Part of a small language model's weights.
Size: 3 heads of 32, MLP 512 squared ReLU, vocabulary 989.
Architecture: RMSNorm before each block, rotary positions, normalized queries and keys.
Training: a variant of Adam for these matrices, 5295 steps.
Each number is 500 + 25 x the weight over its row's rms, rounded and kept within 0 to 999. Layers, rows and columns count from 0. Numbers have three digits each. The size before them is the row's rms in percent of the matrix's.

# v: layer 3 attention value, 96x128, rms 0.179, rows 50-63, columns 0-127
# o: layer 3 attention output (transposed), 96x128, rms 0.184, rows 50-63, columns 0-127
# q: layer 3 attention query, 96x128, rms 0.206, rows 64-74, columns 0-127
# k: layer 3 attention key, 96x128, rms 0.176, rows 64-73, columns 0-127
v50 081:523482502484555483503508528483481494491487500465547533493504489528502520480487510561528516495500528516508478581516508487535546543469517510491500583510472475479529481547515538520503548529493565503492514471504519502501507490494488493513503521510521522446475527497477500484464474521522485474478510442522474492494495511537484531528489471496461488508500487497485508505498471519499496508501
o50 088:606453502540505512526459500494504487517536525503489520485502508488471492525512506472472475489525521480506521510476532496490510455485552518537542472495524499495540527505491473491510474517462479506490540491499484525563520499519496511539509514450464499531520469529514512535496504508524525512511545539484465505552502477507482504487467498482505501462502490456485497481490497498527519490509
v51 101:509492538546484499508489491535504451481510481505474518444546517464504497531432490463522483507505510518538528507521497500442453525493490503509509539472505482528487490477497512479516487547494552488572525523492478483503512492517494504498529510503505510551508541498564479515499488559487492536531481517495497480541499511485524521505486481511497492513528508463475452506503478480506516509506
o51 083:512513509494516502452506513528531494486484518496468500466528506490579508503430500459513532533491457511509507541509520458493458501522539512474500477532492487477510461503544523487481511485534471464500477531494478504493498504512501526449473448451507483478535532494489483463485489502536472496484528500481483479501517497487507522478514532501503559501520484489452485500497498518514534547476
v52 096:463482518533511482483547537495567477480502518519552498545489514520484481522478504528505514492538481458517504520478502498484504529472515512510519522496477497516520465501547520462525528484511469473478529543504483502506505522511524501487501538476513521569475510529472515472525516519506493542478468504493497460500506520517509483529481512524516514575473516491490496484486437453491479483523
o52 086:578546493538503537523523527505494484461472517494485486487552506489517471491516502465530510504486496496512516512500486539501519515491552545508508498524537515507500464538537511519481530499489525454541507445509524533492486470478465492513488480503515517478513505481481499453542476512503534466498466519507508558501495516478508505477526539521495471484532477476478493516513527478458478504550
v53 104:514489531495511538496493477488486496516507548470543496536495501550495514505510474540549503498521502548532479488501480496491548548482490499482501503478496481510494493516522500577509485495490466477494567450494507435528516534509497504517530488496494517543489508481463492453473448455492481507535478494523474473538516514498503519499484458508513443489521504498502522483496513521484527513497
o53 083:517517511499465532467471545490490504478525524477486513449526486452480467538490525488507483513517486511474518543568488534486495555508523550505528478520524496480495467490500485476525538468474462511517459531529469537511482520459499528462464477511501492481510510517458493484515509521518521503520498517540498486491566497504518493508517524491494527502457513458534484465488523523514512485496
v54 093:492495543538528490503471489485483491476484497497538516485493516520498500504493491504518504505520496522530488514519485491479586512481496481510506537475506465513479481481513526523520546503511488481512551431504523491501543531506514512497546490492494553506504500496541486527479521489476484495547493519509470444543475503494500565466484459504499432491557486513481490496461481477512517510506
o54 101:486512488483471533496486514516522513535491543498480496471542461474475467501455513467517478504483490493479521531544473468501477543541501542501472478501480505477536462523501492496465531502456482505519468520508484517536500524493470539472450491483546464491517538518451476508521494485498537496464543531494473461459508472510543479522478529476493531498470510490502463502504523529509514507495
v55 090:494501482487493517498520540506504461491472477525466519506484499492505444489521530486492544496482523443476518500553503485509477450498505515500481534505485512467525511508477467462494450497488540517523488523514504542520468496478477497497480497492517473500503512540497515449487479522530501494464503488526563562464526523522496513549503540518481519539460506517465508480521537474489469470525
o55 091:518495490505548471494495479471481483514522479516542513506445522513568526499534478516478505486494512490504473491477515531477519453453510454499541509498505500537466526449520488508532490503542514478492542484467524461493509484512529469530532498511467484490506497502531515497483473510501479503523489497501517502563470510500434525485500466475512461478501455529482529475491514482499489513448
v56 101:504500493530501503500488525488498487476543508472539479526523498554498487487436513472517512495508476476546478552482506483518482507473471503519496546499442486523533436544532527538507530527484497468491526555501498513576532515495472511509508466489511524516498527515524510462486501522499479507513473512496463487490519512506514520514470487531446481505509496468499474480487451515510514491507
o56 104:578507537502537540507474498491525476450498541467449508479493497489509513499499492499492495509490489514540516490498515560480535497483510518540466488476554475521519531488535499505501530486502487453476513479539502525526493514499459518486498534462481504498514476484468477492511534549526536490490489527497528445524484483488527545525514492454488519489511526443488480467483504499506500494491
v57 095:487501499510486512487510461566495497530464490499518500466478511453489488520537490507479481512487527503456511432538489491460450487515481481492510478501529527494448546490495480435493468466499511526538461463495483483449529495504519487488503531519495459536503472473497474526497519489506512477496486482519550520534508495496504479471533513478565513500501489535505514523517532511486487493477
o57 098:445477472456481474470506524460499499532505469515519482504520509490496503476483478528490491501493479523468489482518502449511449502503500529464527521554480490462501479497472524524441476507504537528520488500451483469467468504514499485507504469499534500454485532509543523481505465462493465530480514498479498515473520491500501474493511513489531498498460462561505519520546496538466492491457
v58 098:524495507497514485495508526499541468488553511499549491509502492541502481494444512507515491491520475493519496582463513484516493556491498503507514479513471482494549438543540515520483585536527530467476519519517489490552474477502484515515488528497499501518481523505485503476518483533515484522460530470479480495466520501501496519503481492508474489477471494484492506512495441486523489505526
o58 092:593490539563525511484517487495496499472532481465513506472517494522511486473514510487486505529461510499508508511469495539493566496469534520522484481480523498526532509476531492490501524481499477471528539482496548510539526505484474477544490519485464495481520490461484530523482500519562519455493515521521484488526473480486471523502502509497513497468512510472474463486466514482526511515461
v59 094:501483523534548477469552519493522441515528499479548512498498507533492466496522487494497528514508470511490500535511491500487551519503554500498479504469538468503529496514508452510514543473538474506468525482495482506536450500500495517502518513522510485475494496497508489463490498526546495508457479521498506478514534517477502534503511488512502438505516481502434498484526472420499497512533
o59 081:531490495539499550525493510488502505517453513502490514476534515508485515472495508474511521472447510499516492525527489503481485560530506517555508508534494499454504486510527481478492490484494504504504552508486527483524550556482441536520497463509484459460456488501480502478534509465523512473507536546478457505556509493508445495511530505532487507467496479476498497481505519528529506502490
v60 084:515521521510522471488513473529532487529492489459506474484474514495501519515510473483491483511541488510520509423500507472459525492514510466501508469491508528473446515488514512466508493464548428476504489485496498463438533511522540500468537530517461526530519472478529473556504490472472500499508481521512523488556466506500507489498521489490541488510536489525491507514502494458519473504495
o60 095:469536458485474521504487518517485492535480509527520491459535495489542487486473532475497491504483481504469500537505465468539440529485517479484489492519481507464517450490511520506476475513475519499518468493513520476495499535491503473478458477549539462479484504524488519464548457483466506522488527540512506522479529515505513481489482555490510493522483468561495479541525515549497496520512
v61 098:500518502461468525505463501449455534497489486474480502517489507503499573499525496504494509494503539517528496490547495513529491462476490506503503516480508480501495511491514486559518485476462499500488503457481489502479540532493485492495476451494505524431513482516517504424464494439494476488495491514541488526497500515514487510494485521499490493528513484524502520503509571581494510513495
o61 094:520444533500510494509483491498541493476492534516469468536482498446470525523499558513504459511565499515510502544530500470509475481504531490468502506525497498545496539471474488491537516501494479559469499516509474534498511526488548510484505543486547495541507470501512514525521525523508486528527487486521500494510494483527535499512508482469485533513456544476503535497496481516470534514468
v62 088:520524521526467518514482454545523506490506504495551525488548509527496527499456500478506479511518496486472490544498516479453516515471470475505552506481465506515505487525479517510504532518524511454523523469490495456459567498498500489528507505515479522550502484502524469507477549512472484488502473492526495468531490489539494508493484509488501458487508509506457527512429437486504507504511
o62 095:527505501519484523466498497485488488497485483512499494444506492499543470515487477465489502522461492509479550512477498460499470528485512505537463456553472516448513499503512497485501526487522526494531493516506519502489452509510458477517481506494533511448471526568466510491553483519497522483449527552529494504475541479522507519500478520501528487492535431484508509503524513509522497517474
v63 097:540512497459496470511485528423482457457500490512488502516508490535502493475486507499521492495511505498537511588491502504542530487471488517531472515518469464496539504500524507563488541527486536465524540487515519503551501489489495511496486492477501532410494545523474519497512504508482481510464515494497471506475495495487504525494485502508457511504507494490511479488497487535538500529506
o63 093:540492513513529511489522498495516503479512543470496501522480498478454511495508505491487495517567504486526545511503500506465541460498521488535536501480509499569500531470501504487531529501506460511484517485517470520527525503486507496532533539486459492525537448497490500537481530517535531494534527464495509450529460476503480503516506457500477507476496548458488498493438475474472502503485
q64 152:549496472469521468475517497529537481490558471503518494500498506484493481512482461468507536476482491521544501527536523452535510501508503478501514462480471500504515451503534479513537521492530480494493507458491488494528489509484525490533458475547495516504474507537533462514493534475524522499481465521522550509423529498482489515515504547543505466489494474507490544486489500504476473509516
k64 095:496514520497521478502522522501558506541514445536488513483494465513481494515519456513449505538478492566449490513515485477511503537479492485489535519499477467500517513480472461473507499462491541499482470565465492509495489461515522484478481520461531514533505506511457473483492499478557513465532480516459504524490486509477480480501518496493502482518519517506528512513549479486508538475472
q65 084:522521538472512459494476514533513532509509430458509460535487470512530489517517509507478495531517493485518505508471505481530513521501500503516477498536500511492481515466501497487517526482485568463512471515476497507475488522503509503492492527457479514467500464466528546553500464451536474523501531450486551518452531460490471471462494512489493502478485502480477522494484487493467467509482
k65 091:541509481530509487500519529485484503476453539473492501533532516536474468479502522508457484484539482482514525492495451470497478514558518506530473458490485513540522503491493498524495505496500468494521508463464497488475502476486464509515533435512441511522510498492553488513510470446453519509509549528515460507513519474508545503526458467503503486502508494495496506482494529551515504522507
q66 108:502526515509483492525483524472515538483512492496542482525493466550529536531499529485439485525535487508501528495489508519548508534494472480533507487540500526508496492487485537496495541482482505484532453502524548520462512479524493524479522507469481499506517468464484539533528481476484473503527503470484466482463526482546458443472504480470476518473488507478516484533511473501473470523470
k66 084:487503484500497508544522488482515477507502494534520499465519490473533511542493549505530481513503458468521513521471592497469517538457493465548524503516496496487471515510514464508478507510506494513494506480530487498539525474525531520434541525536543506519546493503500522525502501520524491523498503486501480470496446464534493483522492524521463538506467506522540489502511519495460492503510
q67 086:490514518480489518500497536475495520556493497465531449530455494534502469514514473476431517508519502501484508496497482476519544513516499483495484473522528517501513496507496512453486515457488475501496460512506510546470491499510525508517475497496501517504495439467520499545488520448514495516500488461477523497470543474524476443461517519496517485456469494482528517502497450499465444529502
k67 106:475501480513551504482543545563530453500500451536513534495500494460500522492482512471523484498490529494472512458518554509495455495463510514470477560508487473486500511585506460479488497508531515501476490530516525501543454459522494513477517517492517473480502478495483490517449500536514521481481491512509506511490488546516503510501510517506489495530534513521500492514527515480507539480490
q68 107:479516545508474535508486519494431506490455536495461478435510501502506512476520513533497457516504505490460517474476479518478499475502470511517488540486510501535482546523452494481458507517452523508526476524496503514486501495515524500493533525472487480473489466449488543501483502535490471520511549448464478482538495491509476493513481478456534519486502506547516496523477498498485524500531
k68 098:503497526503573460483548532487559489507495450503526512492507488497499504506534488522492501491496462486491487493498489515501456514484488535458434512555499512488524523515476524432471511496503514474534473528513562521489501499516510527476504484452516532510474483484490511520449490527488499519487504514470501496508513509529529467501509470480478518524493496449505485521504452466520539482503
q69 075:490518538483468509499502497493539552504494454470513465487482475503508501528507465486490501486509477498484488513494514514496474527511462495508462532521489515521540544496469499464484504481479511474520471514488536487467487493509490511506483488460512482486484452480457526542509533485483514514503495432490475499480556487533481473466491520482487466407495544494543548522485487517488473505488
k69 094:529519483472512554469536501481472465483486553474482465466489522519485481484514503523519481479496513493546546554515456478506530490534502498528489454486501511536494495472469466539511494492472467519540538439502495488530541501479520503519520506520507500508495514499545509503547489463517498485467511495510492506523528497492496471522462493511530486496481493528500533486493510507490509572553
q70 078:494481510470480500478532516512492495574507470470530496525468520516484459512528475469458514502526499523503504538494482505501524512544518531482481467490501496527547498501492501460521514466489478509504472522480520544475482501489531485535467499513521539502471456501524478531497517423541518519477468498517531508472560491518502469490493539528530470463468520509498526508504501489476459499515
k70 114:517455465501478455508495515577530505494490464513513542522458477504484519520573489511449527501475505538444470481518508479538479508506507497469499527501456463437500486515513510509478510499482518533451495526510490531475484496514511497493487500479493501485464512479478477503455514491555518489502469463498541494487510493485457497495557494496502491512511501487499489527537519494507491478478
q71 107:565503483510511468487509485544537459493537479493469519503538520470477469479489488495540521500464493489532519505537529419514483480489503497507504533462484491491496462516518474518504480539542480504471525463475464503517488512498535504514499481528480496490487563533535476465466527489501515493486481513508529519465515509493526570520504520512502476527528482506495527492488507529511537519520
k71 078:515502552481510507478481538492507504471479500468505475500522504530473480521494467494500474493509490539477511512507452497496494511552497528479427494527528530517546478494481549485503482511489520462502505499457529493488507534521507541533478457483458447502469457454520531504506466482481470498511524477470514531469505492491520492516473505446554472500475461479479512485496503500500491536505
q72 081:510504520496444465499522532500473515524541430528522472573481487517502457502508484470442526508512486499497526484508500479527528502517497487511483482514510484509507484497505497452492526466473505495505461527511506543463475515512542491523478482507478524510496491489530515514477498450511489540505453498455528496468517497528487456471504507511489489500439503466511502520514456508452462495489
k72 101:495512529503586484517515538488521520499526493515541524493497491508489505504521499466468487501517501531478500463477495470510457555479484517524460532533516546484511506500466513482471486541512477475474536528492550518516531442520518513491500504525497474495523537474521505512473493537467509484525513549478485541503489484551539508514516482504496492516515523498545532539524488525490510480474
q73 082:493494497469542475504521518515479537559551452460499481515452498475511458480507456514512532516496510456526472516513523473502531497505527516469510501532481546511528483531508523483492499472488510486484420539500514510497472506521526488519513523510510502434488500533489532537482498510495495517477480425464496492449487507499501516503500484524484502482495504470497532499533488470482481513498
k73 077:501524501535527500542469522497442536473527491521473498506503504501565509471499500486497528509523470467470472445460481503511522531475523482551528504519492536527522471510543510468490517494502503440510485541492522492505533527502447472516483478524490496513496487495493515482495542473480502523517513545428493475476552469524511530494508508480485466487515506493534496518493508518526479490487
q74 079:508483506520486468463501501545506449490515502505486539513525518467468493448490493519538489496471519525502491525516496460496450484497525529500509519461491461506494502518506468504497462547522505521499561484471464511527484523486519499509510490523492496482487549528532476451468505498496528496478508519524531514533494519504557592507497506521522478531527474525481497481507502532503545509522